Each number is 500 + 50 x the weight over its row's rms, rounded and kept within 0 to 999. Layers, rows and columns count from 0. Numbers have three digits each. The size before them is the row's rms in percent of the matrix's.

# layer 8 MLP up, 896x448, rms 0.0546, rows 142-183, columns 0-111
097:535531594553491495524520486500529503457531517524561514481554535545439446498514477540435504523464473436522552452547501557572500582544508495458465502401386564498420552498570570513484503560505482433508452551478497532426499489503451593547552483448493474487534533517498509630526482509502503520562466528499571563545524599500586485481480522421
097:413498526444467492491492576557516559510475507486470549535528484600440501535565493401475450526526566494495387482503494552559526498440496490532545474511517521525499473537534568562473531544518436485431536642529527495612557571507522512492537434482469531475502534527656446446477495522497508492589498591448503380432506564436482522524392522449
102:461537591523502575511456510533541447589471434499512562509513476546430465460441466577488517511504495347488576501410473513400437477509510539576428526526533522422432494407519520541549483536445593567505492482598497488565483546556520528606550421518552496502517556513499579432531424463514531509453516476542506479564521535634485496478498513543
104:490449482479555568603451472503476580489473574478457489598494439412492480525478563496473444494547522511477458560488535572421460484537510436513466464481466479440462473342568578454579487492509496506603507578476471547508480515502535421461581503444528504495486456463467561436429477425471564530523409555473525477432484570545479434538508502458
103:508460457511554486505525367429493468447618571415449542505510516487448497514543460524501425447488453502478468482500516495367411466622490470462525563482474548384508400533454426475503531518578569468430477408493562632509494537461521424511519520577528511482468478472541488497515585564546502540457556601560472507592567570518456465513548552463
104:459421480630554410478423470495601506568458626521525611541458440515437442511483534455406604573524477480449573460453452491642461522553484556511445541499440469596422475522428453427509503521468522493458520464571408600456466489371517448496584470545501552605590550470507489610427584532512485461564459389461477425558522491467524455498525505455
096:521447425487578560503487513525425431398460500443536515540410470477549488576555447443519491373565443486561629475516479592547472526563453420518491593473499549459480471556472487492476467543559526496449518516516480513506415452565568540525543473458510557462536559518391562565522422490553498442574569481558451541493449539467397480494562511507
099:556510553497500476461479568443540478414547557397549495434465584539451430593520482541470519532392491505516578435464508538499505534523429546513460579521441479548489462499460465509364448475443455522465475498499497464479453527405521500529502512534506536449399479505503552506549466512480488463549531523428464481475538434520436526546516523497
105:432492544588452477444493463547434493409472547482406485546527487507437600411604439535512534565580515544490575502576467559510486542482336516553555505494475620606473470390500524465498515524529570437460512498490490506441583487435612630479429464603542507483421530536462428478437511447559450527470536521368488459455512483538575465481456568481
097:559422477568496513497479523495499429481473536440470495561458561478583504509540457512434499483463446486417589577562496568484422427453554395440571521526436453538506538550527521566588533520465533560565516487479484507592518504423559478513531457490461552545555555484563556494458551434504514553538525393511426458475451575495458509555555448506
102:487542500523432478635474481487599555515579577490442331489510487475525545548475459499453428507542594518441552484468570548389587529533516629501563513517531490473470510417557566545606523460553407464525536338531486550624497464352477542489554485477524454542482562493552494471524502552412435505534489467440562448465426540600549514521501517490
098:441542544533469429466521506540455526523525554424464528510603501465569446479524591475434537527538598496463509450536585423543456452487404473488466465511477433483589427534568538497520519546488568533452501470551451549486448389485474498458493514435464460513522600537622505556441592491468428530599487502506433495439478514491512501555523501601
095:440473539475486493474453548493499508524537442483568568487478435580556522505542526487497469482584451565530496528478487446507557450449547408438547521398673364536567585475509386482594493470570480503505418545426471530570459606468494527436526505595523499492493529505504517468435460602468415520539519484512415440442518483511415511428443458543
104:507587483616477499513472497504512569542494448474512560527484490445548422388569475439546477464443495468565467443456509456465470484503450442482505521476498456545529570536556480549450402420388555546563447571428478614562501536519509474492559536509512509565502440518455505451410576488623531533516522454451496459430533456421530565471469462530
100:563672533417472541403528474519526461530560498452613415516466541456509497487604513571483474500546518454542541464383455473517562538558518450589466513487480535498544555515435469489484481519446455432413555472491488478491406538520484419537446542426426526468485453527467532558477577486631538571497583618525517497421535468396543508474472461514
102:407520534463499523546457565552425619437468478510418504536544550481599470491480457463463564502494536456489473458446463488468466528470481476544498558499505484428505483503550515442432486594604546415534625523604545444652428507487544484489476479532487554524484525497514448372562483468575534472500460456466444469562416422560575443567532462503
100:431601487553525523459501454464544487468490468569488532481485596517471480616412598415454546498464536429447549493580469511415416528510437454444440390444470465599457503492496447542512465458363592442511484400495521436548464480482504503499492535447576640489531520490512545597512503458468468475567371533480550542498526523474443559473485469397
096:569536524495500526515492552562548483447440482616643503517479524481555444536497361544498490478524470519493531534500458522487567472525446469473452486481498485604519499525558534538500512374504575434408543487517506484504416455577540454555487551493494548530458560500616503543489484512441449447524551505520382478509432487510553441475487499512
101:510493518489496598423465504495484517562513444457598582505438439459417491403531512498528424530496539539482493456480559544585496573503544498549469520400493569468435403548447452403483592387515516522410479507493461487480511458470498456538526614456461458536504477458467473548535519544549510426519469482548516495483481510559510458471548426488
103:539448455593485544520467524535523466506551543442495457470479528579499526521457414461471496505537493458514470513487450454492506421531444455433519433466525528561596457504616464395545477459343554534519520522645456469486423481500458564416513538553521549424527534541471453573437608424476508503480559574548464520487520485531506590440428583538
096:470469458495533532525540511484516500487432468536471478471428534569486501552534612517605489475511436470525468525471412448525402538507619543536533488500534475444478583521404438561564457553451479494532403480465514503529422403539521419482487503656544548456445506561510537519434490445525492481559479507478473526535554488535490379516498403443
094:555469473472523523496499460513506453454521488561466507603522440528571532550479467455543472362478478562461583489516521489425499465548462500515481500529481461482565571458520514418528400537479527612509337471509489539493450492523515437528460499384467486502532579423460494446496442556450515481575440495565487470575445514512470450558503483412
097:522504536561643495516498455416598470531501429467458511569369554520521581529480494486587425478530470546489485488438417512489527526579442474557470513591482546442524509518523471460463509469585537457501488424442540582464504536491518417475435462532507474548479516478532549622447481547448443405509538541449502570532635508464439415551523527495
093:492512470520461597541404455535510508460522606463430446532495614520430532476448440494571524576570437570508369510509495517438486571466564478536505454479431513579577465495494470523463530462421477473469457489543467564457559472491493557515550422529502493439478485523468501475472520566509466566492508490544433518540488565545530535529573564530
099:512504491530521516515529509475483483465486462480526450498506459483494534472410522504526559526458437525435554478622500549464434501457438458430467474491531455446411465413507493565536630512429555416429556465492496410453566509529450505553461598536513434592519486501496542430554541374526531445450441601471571389590474490516567523440464465542
101:540483502557488465410378458446456521504550473468510559506425396567494481556408493474473390527442477433446562539595579325508550484522457605394490612462477561514450518513400572620424567538485479412442400540509511505566581560450475541558509455538501449512515429514485542538477505537468428439506463419497570477492511572478501395540509503487
109:478487520561480555457505465536551582537481375498502552534551555511483539509469405435562450490464527503526393422478487522443506482580590474544471467501504499530478416534458444473454541409552498485530462529544488429466611542472501490573462563521541508555548529469550516467541401501520413446524459547410472521600538446527525541459484463444
099:475571497370409480541522526419554486468497536497423481538549505555480398466516479451492582531517505469458598462482490457485551489481468516437403497445566495508500550438611547510470469552539407507539445532591461511609500453481494461403463485500518515557429434471506515540481508586477501565495434532571545468520364635525466416444510463526
097:507506529458494546551483504543623512498511459513573499566509460452515502480525495536517538533503565435505401494451525491518489470470459488467492407415509488536427609568506467473553523490512442475545438465574507609470576502547460508391486535546485477494398429549472450542412397463480493553481519453534426513549474571431594497461518498557
099:470602430598445525544495467515535561550548510570505438474381492504555546420505527427454486579546535411472460481394492395558498561530468510453524549420444484519632503509516438567521588456455466582487415510438590439522495467488561575435563556465505528522443474490492482545495492465544473401527427474457525518504543535452467395506530564433
100:410503518643550509533526510469517462519468516575552401451544549437509509551511417534430524528639484484616540551452491433660465524412460512487534553481428493513501386495463517596497513542515469487563537509572440449489518467560538454515551540513463477507532526475444567496522401516617526454596493494440506424547470523406433453522489577599
099:490494527406572532559507527437557484507504651426409476559422477492490605464539482453460453437578415523542517508546492546469497464450542514561445577523482485538505487498545458491537477540513470450482461460637404448432497472520491548478448467472452532486551520449498428564539484495512393489627475522456509532523597544545341557513465481602
098:438389470520475568510507504552514554481555499544404511523485551507447485488575523489454550589558520477543411532513488475532456541487518572500476484561525446467367535510447455476516532511533574490562469459532559516406505504493607524516507574528504495444552471485548496504553483483506617450492489518465504544439502547473571612519481496514
098:416497522514631518491475566392425495501491509494469436512402534540465516485563500481574563502477466554570452427502485439563533543487514506564526526487529509516522527440456450477536430374540599420523479457417488536480528450490516543494572476521571581470545584503486456399546491455411441476484434473415520597502474533534488449531450596491
103:384558522524476440499535456492501477481506508442565518441465574573506438448514525553515456522540481454515454496529548550433485440391468477480497530508433480608549530496427545515504425511598555553577462440538523455501484625555548486454524561517587433556559488525493433565504455513573538526583508408561519502440432439545426461602479525507
098:566417436580574485461464520479538489477454384518490485508485502458451534498461529450610573469396549582422430602511476482463485591536424563484552467389469492540501548560520457507494443473443514482442463513458552516422419505532455539556467558578517496471513549484446550523475579511447548509451476497510564592516492452506523501613534498437
105:542549470468450531551540515506606439568498430565684553463509580600560441463465502458474593441415492502500542471511548425420520528467562553461513347475463462507509487525520525494475478494604488492499493397512585505594475398472485529517488519478526486545589544512537516509498471446551538518550551492439520448513534416402583490431451534490
100:477418479447452521501505527509524500570471618531447624442473585413478524482501421485511575473469481568461430526531516529527423517542509555585578549490524449446424480440491488526599459557445498516518433491469489507549432503476493523493379477493487466433508540431459463521491438565536490558486417499486557521496532557463466510412516485494
100:632417588525504470520501389480474420545421462463556508460565441476394461426524514535497561536542489471350477462414482415515546483586472467505521477452437487463445511520561501549480429488435404456483462550410419598529542498557539475455483464517461447485417500495568499488469536504461550567427469579357431492479473561475458503437529463538
098:412433465471499483502504523520493533481564440552506517477541451379606492493425566448476470502476496536479377429545530529502394514441567451439536464513532455433561528517612550486523511532514594470437557577467474473455516477511559567472496516501434536527435472539546398507460587547533505498570556466520490518435463490534520529546496569489
094:552451498424413508508501506587512503453468542490553453536508466476440542378489423527511437514458485432561543472532503549461562448505542584507590508562483473509488493461452544544511537509528545552494524508552386492508466508515530585443521524523490473522495527596471445698436368560548488563509434470483504386465515553607510508500496525536
099:470483567508458592438465472533494475554500512508473558453528505543508591513581494496486543520535483622471485413533572593452509490506512532502545511564501502564581483627436505491399553550396472472470513529432526474443551509492530550440515388514591507385496525463489468507494543560484451523479499522530430520499504525432522481504563520618
# layer 8 MLP down (transposed), 896x448, rms 0.0523, rows 142-183, columns 0-111
098:414551536486466502426511480461475476525438433507463467575545545507459409488424478484470523476496486442453506407465372517540463485590524431467484602544461545481545410539585470600483587574476470444522557559635524515493436494451535550469489397403520501492579486515511523545523483470550554555483494587421529413466461498546465514508540604435
098:436453501552530515448572550501509439477497473480458497479519535525476463470471450510438497601512446518578500516369387526529478537475543490516494417563540589547509494488467496433488492473451532462505569423461442505523492476443474528519524524486534481503519416532483534445400598449531438468502486513521516461452488455511510539526544528496
100:508468518509441543562519393507569517496535500654487370525510498562481439540499538468514470537442542411483504482610450584446481508449576487502527478512570519550510438558451550569515477479508452463526442454450497533368467528506560475510471484580518421462451468449459614479491522491549527472550601539520510478539433503530558552500395543454
103:516436529490489391458572463578482486551593534519471453485463443427542418400522426596569514527538560543422496526456579541504499490465482510496474533535486429554468575378400507498522565562496399572558557526555550506491514536418431520516508547514477491473531473493393428473432473478370468452542528450437544508487322503475550509642534471423
102:427470520503542517475583490468559454562513514502484509468451519500567549452469417493545555539569447421428416496435512492410458520511474397487510367477593460479508495533431501440509478544487423466501504483496447518620492462462473462442558512479492505516557550477514430514490490452513527558542536552507429511504318470493413444470542564451
102:471496538582535451485587555529657617539537493452454489493490506560528490450514496564562520524543432569582515579557455473569457441523526438552507517565566469506501464586511475358498451534504453433549542403485440526397551562525451466549500472469460502488469492494406450406513477560425538454431530473452437520498159562481442444532470514482
096:487510543597394513549493494528539494567524422528446512573491473517503486504493488455587451509525536536580420533486533409561481438551459431557472522530514429541462453447528491533503490456411462369462515542506510420532485509529530482575485554402592578420533453446476418577519492482496510477439540481551559442441339593432495451559536535481
100:611592602592431514598500543552588442578477582492547609463465553534458497514560506506489508483509556568503575514400447477492522493443516537481432499536386558528445532446513507469476471447392604578507532596524540485455514440528416519481540555420513512503563397489614541544558417506460439447428462510435415583447454439494516584483515440560
105:572485565532423467476507437497484538436559530459483545599589469454463437498423498553513541591533489472460539569461473519457589528539577456412499505554469469530539567575504445469509467435465501465570507573509568456449489423596519388480517479511475515470495494545477459465423571437496526527477484505417496522393494519488486520364543425392
097:483557519480437544416522533539524481497476502462507354553561593454467492607437441506464485434411535464606490476497522488446528559509499528533492531493443593536418415457592453427495434456512521452442581467527564461440507413439514492523530542483517599510418453558436523492441474456472485415487452545495610419535301482476515545450514548495
102:487430397465568451532581522457529479554453466493460515488521558435480486434562395472508547491495486517558540528446522475463529484445522462528535559470501525541580566589519473455427472500500526506522529523534509522522536485529451498597487507447515509540518558502599456430539506472484500487587499525489535534506731396543429621506515501527
099:502525568502457583558546489538476583420474437452596488552451409528564547516528462544473499540527477505523534519532582419494517481402536439363521581436563521488526524465520502512541456438454516423434529397489491549509531495531560457392434416462468497538452578504540509455482544525441515432499503451544469484417265557488480551514598386455
099:478529492577439600550460491538526543548562524460469479501479514494450479502532549367476428443483531453451542533559465430513481448507464548561427585535485411514562530565384428598475540471508521489558524387472566581481562355569484480509509517519488443497478445594523477570514445593422479539459495517633503500443330552553510523558497461396
103:396487583599473475509353465542507554451434565439574583450516570446538437568497471453561542482488483553538517409548541540415450464537486434508510511537526504545524474531463479496472457470464459456481418545521555541527450494496537476496425528424483414486504397497526492576520492506520496465547478485489516458542830501482508556497444539572
100:412466562379466562516511487499515515501459502502509529505522463503564503526517566544472570438420420551456509532486432489530477450521533572438520535528441461518535523508530576552505465508495548555494556478559517534410535468508451490413465495491469454539434518529509447492570558424503532462435507424497453530516284516544573466547562463525
102:484429471455535478562504423477485496476563446563554530469548479587651574533422542613447526518488463531481605505510427551479443461461520533548491528634440442556536535522472414603500495501583541478458529546501416523535497442451488512393512515448494420368528458470584452443479455573494505522566505575478496577429707469563491494542462515564
101:550495464479513517448583551492548441496557596483528473543403514512507531480577479493414486554463524570518507510470414507517533417464451526529518527514525497569507475458331536490510465486510478432576518510553500434486416462483542554489451488519555477630482611457528470493526502486524490473529523405484478493525586512528522527416461528441
098:492514495484432407621458565443405534423460500449468537534480435493574559547395497467557601443542530516511458527498431576544387501586492460525476474554492444487562483599445467486495504467493479510578497479511493567469516492586480494516504557550552519510540432550494556508522541536536505403311515503513500427501565555441497507606535587443
102:552431525530504486464546428475511566432406523509438536395487509463485523510577477501505559533524464525514546498537422475456504577472516471492523615444530455447569570419503477411486521541589500523444477465498443544477514444478508590494496571498477519538560474453409494418479515517577454471475518546492500594468550410573429451457576480424
106:503515468519418608495537454465481405520581581473523462534567474503474414552523446515429512498486452464525476492457519405539409558457490517439456524542438518479599417453443443535512493482493561513491439572457556532637485482470489505495477474511476522467479521608447482532532559407618567515530556388491363490503396536507534522426542536504
097:568533530572439517516552531531449389506550467411541455492542514463538520547455474457541470483486506544521545426383531547510466481486495435464504565541546541497542429540485520562465550450490523475600602498510556486544485516504541452541447491484508467548459664430515429496556485518525551499474476500553622574504250474535454452505431558472
097:522506474574509430582462395449487535491513440556457540476417514486410477575584509542569510578467446550450398504554463517452517484588505524504573470473545531514527535508433551579469527466522443481466505575462500506432500492526561483513562584559515500483590537516593527515551552479474523527516595500443561517447808417492572473581468454456
095:526555350467510456454554452510422539416530501480492473535458471560568558451476553512440500470438535537534557517462476520599488418501580441484465512489491525513518462515472511505508533440423453446565554524613441419436518490490414564549584401468549532520516526407582427411547484422498497508617525558567509525493775489531472560534472569530
097:438570565517488442540418504500549528513562580443552499486492435564441462531504545484476518448572516529508582482513533439495445499516551550550510558552449450474522580470462475458539528457571626503556494448419494459525468560442517397550626485486501441516524507484496470517528550525545450411585517498475528482522469509483456583516449512525
100:513513526375539422538428458476453558439487588487557609481478440412462507488433472516565444482498554595423505527410455498508565412518431476456462495525526521511413551492465523474447583557547527513590443461450485524416536512446572498428489542569571473589458470514512551526460489474552536411463422446536407586524582501510574453563411512586
101:506558495492536512540487545521522488500475509516475497502408520509519567458574453531444484573523425452510541467440580525446495506432460460439444427546524497503526435427433469439488510565545489482576595470544534411475368489439524472490453619545461425558486521509499539512512467413482595528513513559408465590510515450514561515447479552543
103:526463503503478562454436561525488551535469490542535504488492576533522525435445516409554498417541494548481459489456452583503430443529477528490477451467473492482462534546485526507562546520577486446502448484551504439516462468549508571449516531529556583496591396432678432524500457445550456432525466485556486550540579445557566513409500499484
099:512495583424478582481456559540609464522423581486403537477491557542497444524518462428533536491586496539519569361505558515464514567494516553470508501460587508504447475513536502533395501463474554535476491494448577509568514496448412545450490527543526525445495550499556451516467502452505583561467509500569500426430334452516432554452432444441
098:517493421434602440383445481469395582486592470489582541582491473434458546510485531578456511543483431523541479468490561477458460501557567406453573380539564562615551491514533514489482478494469512479543556543578457546479525567423521493549520395479517484583439433527562454531555434549450424451537625516511579470511583509569501471458567484499
098:586538526552488453539488485504501611602477546500490589431507508484383560490446494489477470547542557515461483464495453476464478432490523503565487515559485485476380435500547371575501446536483568493468444541474442527532552491481517543518468538539433433501510486465488391439494453530501511576418557439432472492454444424478569610539519557531
099:529522576517550682421555491564565550539471501510562496461523478566457440460424412534585432489491521446510475474517528381515543391566596540603496425409535539447538525534490463486552484442444612468406524496540575521596575524463536533485449544543479469507382467476482538489464557541475462594483531505575468607479424490462513502490493495480
099:499414528449497391562433580578606548501557467545462487535461481437521490498534552431492546522515492515550489551392464456498464469569564410494494448500519577491444597578547497459506520463442463559465534535591495493432481482520486454487518534498454451467558468488569483485545474466513488540473457504475637446532531545498522520479509514460
098:558489557382507435471507514528402440457569546525585480536496532487472440480521595459485524475463529465597523484464545466512421557489418497497484520456487551439513427503497474522510518507525569445495504487516522565592603568573465430536531464510530421509487559505510516410579470406539472488534495461461387464467298508474413526420445558559
098:440523500483446597500593462528509491450491483476433521432557436419484441471524453548580430548463477462406525503471439423499471587489527545599584552514419478556491463534496474534461575469532454536486475585505449454643514533565587563577465460420379513478464501521515474525462547533459526501496453463515469392532416462482495441511509515410
099:430470494547481620494523514548634494493488455432478481504534524487497532519434487467485448549482473561458498467513395427485585420396477494463475467552497533419509459474466375485424446483388526563549464453526455527477505509453525470506487540463513516468475424488481509491524588523465554487595537561569489485561449547567435493517448567502
099:428510500490450481532429443527534544460454555494509400434555468487595429490610464511535579494465496490467557559504446514535459535502475512444516411497530481534465426497506443419545599454573477493563488484456411563495471523455396459506493430513457435527503540508524557549561477508559513567495561507544543480566467510489531515495534585540
104:563516542510475468594560530600536586520470468451547406482610426517502502476498429586525464419494515508447434518433453520541541436553560407496472403554575539507413529510493534463508558517579508385502571471510521340439447546503559413521458479463467468486454491508466526554539493500495463424461423508495492567457049486512539446472442488604
100:531494476489482531534503516473410446576526502582471475512476492498535547561486493437477494525436552467533623525521444439513518394550578472439516469569404556581455509539588510467451537512508400548515450527441476435537540430529534475481482594422457612429490487488470524463595523498503567524593456440481564551514456508504417473456498477524
099:411561528453467490471433530527456445442572424550483418553568514544522572434609452481514487470439535488488511627547481481419559479556505483521536493472587493467498493580430470523454516473535596390464531492533465441461402539534476520482403445506462533563534496518537433530506494454470434629515494520460520474472347496544435569493574477521
100:505563573524430426509501520498522541582517505523490500427420572520554492513417497503578509520517426527534511441466514464462451467432451474582512499448476504554565478618550497446484539513409634545367656533549478496577529592464475478520418474536408469507531510583490480548548482506534541510449556583384513543402515540486420542454408575487
096:512490495536539477433483504462549468455552583563473530481575379602475532477522475517481378495496482469456543484469591519460581501530566474509466531611614460512526481513456492439513534539482461519536518488537373461516497561498478505416509501486544524460520457441572484623393549546477545528445426483525452500498731515546587552457446522536
100:497523439418480472505544486477512476535517522525449404486580526499467539551577516541488482448522466489490460498545416522530553461460466532537490552502492456505559545454542456554551508519590512450468434398502545607545418509538520577525509553478485508474506535454543525522574486478498445505444556534510402438567455598557409561511483537568
# layer 8 MLP gate, 896x448, rms 0.0534, rows 143-183, columns 0-111
094:440572554524454460498611457449461416378517505438559543539479494472520506507466439488516486506411474482561469478478518498428536481526463563467411517471522425466483475548468486503490456672486563454516545487539414477451555547437554530439633568547412570582554464505499568543499501529549500458516424544572522538593561513532399546534590432517
100:448564580492491581480437506489563539497474565453460566386449462497462502560521596506521547492550526435553536436587459501546450517623510407565469609488464466477450494463471450477530443605524437546493556499510450502416507491525532509477490503489468490506628429404463486465482521487526514444500576480431493545546513462472469530507521472497
100:446552596569512571552532503500467502516517448492512491492533484505436619583603512421462478474533483445508420411504506534601470424539479495492475511437495522468447542525484463492429488466519526453512480480478517475414485537426450440398477450506623424578451523415591521447552522436507557385441528468409508522523549434544459528420491464564
102:540488501538441517494527414491518482475519506489534489492518507349504473450567406443412522523413448497486438484504549451403502494499509496480529553515595553559514472491519433390516490490657587423516445401543516516494514553477512535518529327534559533379451491471574471498470464532515478503563476534519459451460461467524492486457483594507
102:526490453521435443497378530579483499457527593526587544526355328551519582474420517507347506527483526434433517503473507466463547534539439490495474497503450527597375441517442479398600495492501476593465507552472440493552399501455473491583592512490518537441606509490537507540528532535497568487411535469480457472543511532492491549378495476522
097:547554463499514505514509572491529500564517514520492474484440557457550534477547513479505511524568528532568572554488492588526502543496427479528494617485478554617450562514486494481490441536494525562534539583477557492533446458515459406478516539425415470489477480416466521536463524468443385442422486483570496515514476492482454499479508505492
102:468470454486449566529443401537519444468537467510519533513489544554479510497518458371567467527468474469436450409434435416486499526581498494525429408522466529537546436524517571454472536517588556475536434489433413523430481553523509512505507545427512497510532461572503550463425481376529569540512486495480445520455452517501456549515423457540
110:463500449581465560523566353503498520506472558475577555413533516551533514497494509405471509476516485502514385464485537573526458485565511392500580500514466587507493469510492491433522560393594565501569519434502436555443520547468520509591536537505494506572488510430526480515442440512572465545542393510454500536456575603500515528566491508575
096:504372467533491502471537468472571466509461537465484453481468465470514530539435477455451495482453485533494477582364453482447503454520492535497560478513467496578593391554498478482459492496472372496550575517433544480531458492549566547517526556480480479462547543502419515430551660413484555559502458479443502505460457533540483480580451459444
099:492510489511505533466510515542507481487521526581544583548492495487504539507510513435576473602591462513610503516517470503467398502487509502530412545560508410538552459522518530533481539496471517538470473478569432531467471501446456601411557410526489614527548466481581604421544535499576548535444455567397502526500533542473476584474428488478
097:478485479497553458503534477509512432499527521487527489411495465598542469538466540454451569494439481564448466464519480505509469493572473404543360517504470485523463500514477507542507457553450595587494531531433494523442479460530508463466477438429493572444511479530490492551588533526560544589517507516502487544517572551479532508534537554559
097:464502420492515502371435471427389413570537471456542499494505466412518567474533621550447524537526516517512551557407555448574556497475492492404510463481488463495533513547571503472489601428437469482505473539474428429477579491496466476516483554524457575465510543534435467490416598518548459435444405524427520456527530507499418557493473488664
104:550501547552425470446525491556470477472487487595422490526497387499477599610418539404547396504582527539524525470510456580484453537544526502546477506529445577461589407512426379474442504576470439411528460545488494380490572474368444577504473509510532494385428574485509568487506538564441493488449468526485414561588629533657440555508514441514
100:444459458570466643343600467530584428521486499556532561531438503406587486454456545490502542461421530507467450439478458407486494475536560462480432483474458462409542528407418565533465472456549482556501507495423517502506425502456489450532456511454558551435544518533503529550398536609572520501461495499479536515473447419509534497446540490467
101:468511389461439554461465423513517456560521543517492526361412544521585499480417545467444502497411446471555568451532492485420448546511491494546499554480425461578553476490449464559582449520468505523422431442426482470427486561474374556570490559482430480418536460504480570482476488577428499413494478428473499564528547481450368476520468513471
102:489538513544440460491430529472577509480466557504475479547476377635483467420446510490453474464473472498427516563618524561598425422458487487470408461543462536512437447460491488456473513625446439517474506539579454566511420558561545429509543526523504492526427593476517429431522499538461531373490512537570463526465531428521547546507465577548
101:506489522472580482476489475470581489592471452505437558458430538545533577455497509527435481488423466538496518519500531573546500454473379479512573515456517554519584568542444518470582477494468589506493523485563526496510470494519518509486490544506592520570442516421493503449396535541485460406474458507450449412500514442554453467553544473486
100:451496481534535537475451486545608453515523644437528519533464605466545557519461500500401583512535483459425571427463506504454491518511504589466512520520478557483444484481581482493549432537495472501565512457482489514434535412542505484492530526538550490517512496529514462586448631459457482545458528491504495558492508424513463519507423516538
099:526478488507516506451413477521423531401351563437458469524586558499501574472501466592486551528500404631555583448578525558554561497512532462515490459524470471574493486520531568464523545496512579451594521505510571438512407429548470416494452486376518487414505403452489486404503512483520508515460496507484505459434509548440523573467525570582
096:354463508428526466497529565462483440524470524641574468520538535572448568446497460477550513496503464386525465543560483493487418480502509471542541525418502581601477516568444654520507514656517570533502402495561415539400419507549482513496588559560525495397583449536561476560448451489472557502527537539535478485473444391564454422490604468484
097:557554508538434453533452507426435522442607459410520473463564553425576542490478461591437474575541471503574546413450530437531547532506457515508501538470516539442536446355520395546461425531455543530451527624424486465488410451517494465517482500569436542496462517525406500613399513537583499463475433526523498580574595480434532542461518479546
098:496460426493507545554469497460495488466558530500532460432492501541521533492504491464374548522405542569454494524460626506491452495609570495456418517409564514504560451551508604510487500439441488519498462475509489450507528536554499441531611471508505488462546510463495502515575520605450486546409562548439532445488415560513457575445450506652
094:489461403542556504476524486440561455455559463498494469474442407488556480483502535460441400520473470606462521518567356498560444472481572540522561528527416523481494448544541501474566562418363492542530470411513433505447556555466480530476537536512528452401536517501580555477483485492559430471584447506444586575538493610487429522509493437448
098:473475479458510593487515554429551486504408495437479491509483503612607458462464578496444501503533500464518478565492434443535522490557503493519496455519458461589520540437570523484401480551572526443678447555481509465482453478464554465446558403476456517449547477455509520577489442509513553534527490468486421608609561459550492497558509548371
107:527461554461517569467522461464520429521475398507398504447562504512499480456432576576486595522464421481474460444434412508513512409570477503506456495438476567473557556446350445491464497540512501492543494510517501465471556556504445497450582472520546435486491513529483395531510446438475528522496424555576455400514470441529618610466563511535
103:532485487557458556394483525477488465521440546528502524490471484542607508402496561456412485495481538485484553547484543482510480501508466496404563456547416466610508548555452535486505425553510542508591529514411520613474410561376507610517395472608600428378496520555522495399474563596470482556556476453444470515534631588517486560563445579578
096:494580532463441517486516410545447497524488496480488457471516501629499585420513574531480431495568455472549430424518496506567513558602445510498456466381528479532513550434466482585505510458579460529445518493430478478548520454437497519458481570487539530480518441503436505592436426567539547524530498507417450455495506453477491413514511490454
099:526535506507586505408476529409432533342464490516558576541483457428474433539527529584520419546508542459481522510525469547468562549576459463499536496492515538540441517465427544555584442564518486475446507498486521471386510413477422452449552518512468547427522545551491495518516459488476513461476489515496497472547468511505510570551445466496
097:581516427495539510511506485426546500553397564519544484440494597498491491454516465501544519466493436447549467436497509402514538469492562523448540467562493539470538430549498503467509409519447489498568538537469486556415529482533500522460468563560502476325530486502437447522490510514561541481455553466483531509542523551552458526513556494482
100:428530456574478477468485495458575439502571484541495522587526424505551505530508513454444366501561494479599577474467488479502432506508445451517520438569520516487525432559449501543435465568486587459584476505425517426446526532566483546419501378558564554490589476591466491428519567451464530425551440519469540526595576468453536556448508485520
103:374457441540479593388540518530446476463486413479498561469520474526572591519548547512527472589452545466496565527418505539511422461546403462543451517486551535537511454537494488427528475527529475521514585531478504449508526412463494454480573497572526478559500464515548619468459494440470504430432483470436487448455568488503485499451547498503
100:583528512405565568510595473456486447456393470496458412543457447546530525546498585555534466463450552519408498463406418444467393485521570593522406553529468483444518543445491527420514457568480573490503610474428501462515471599494525476546481499555552612484464408444459518504472502470606448567549495506468494460504509445504571548529505397496
096:432526491542568563449531452508480511525446468535476463498500606496535495529537519478407557509501465538500452538499407444564485599464431551474518461475518466562422557506472485497494554484450572478478571538470520431393510529481509530430587452490585583479485413516471483446495490548552399470504422525508459549569472538527447478543436452625
102:514521461559576537486500580505594397512541541439561433499385566499473522546446446440581451490513463517602445553541514460465512459430419492496506527464452546494516430519481428539460488552409466508474365417509480590478474572531489430529587484487504453414531436545524532489535449567458556476566467481595474545547452456491498544485573523505
097:501449511529488519504496615434535501471494520537523526636572526523482490426484601557464549481553502400534563471497513515516416455495525490561461512513499455393482503507449464549516444484478475504450431461524485494515488480571542543457541549474597509433573517548565480489458483500503596423498449627483367566411521527581374509439516496489
100:597578505489490518505422482456458461456415475539597527445483453481540495483424461469373575540499495429533515513523597487494476550532517519566500523457498575511530494480448460441551439519572478517461482476489515499603440427468472592474404459525526598538594557564455464439531537538546529563476587527465470427456487426524526421437463479490
101:432536533465568564500512427478486494460495512506532536408527487511430434478399522508549523469404433475448534372452581466520458501555537523461452455459490499444559520488421516609533513525424508600459399541445472578499488540420525464492476530480591498508510484499453428557505477493575485526422444518511591478493592399484493564470592479441
100:533501401502469527473460391455486418497384576556555501496443489450540467423516434500585509461417463488475468485518476456513561561535551525461564575520472593539543618500402514400539494453497530570529551538513588477578496467401514444532480515463502588450474436489552539529562429543578498541430591542543476500546561559486469503428511545450
100:460445439520529501437500536430495492610461432490485562492523433534479554446444423460541545560502554493559549473446413482522521441544578517538566592451506491505529521467496449609464429550529519472486472465563585561462528519427477441501491552452525342403447542426465387542499445537489391499469520474525519544470498619537561600552551453474
100:506600474555404525500540465566546505466462568547420481455465545572573586541470593409466471565539517544413448402518517507441504512556416332458429395528416517493525491527472482442452489520451505514562548467581557465443472583473500471540474495370590467481608446507599559447408595506504566389492454540463595461509505518529440550504438499481
103:480498527488531497523492451409515414499516535550449362522547455536544509538549498574389535423458453516512525563626443472483526450466550545444391607451450448468523513487523475461494431518411423529464525506409424497414506511565477514482585507575537508457475459429518494514473543576527436518412509520433495523558455488502498496587483429561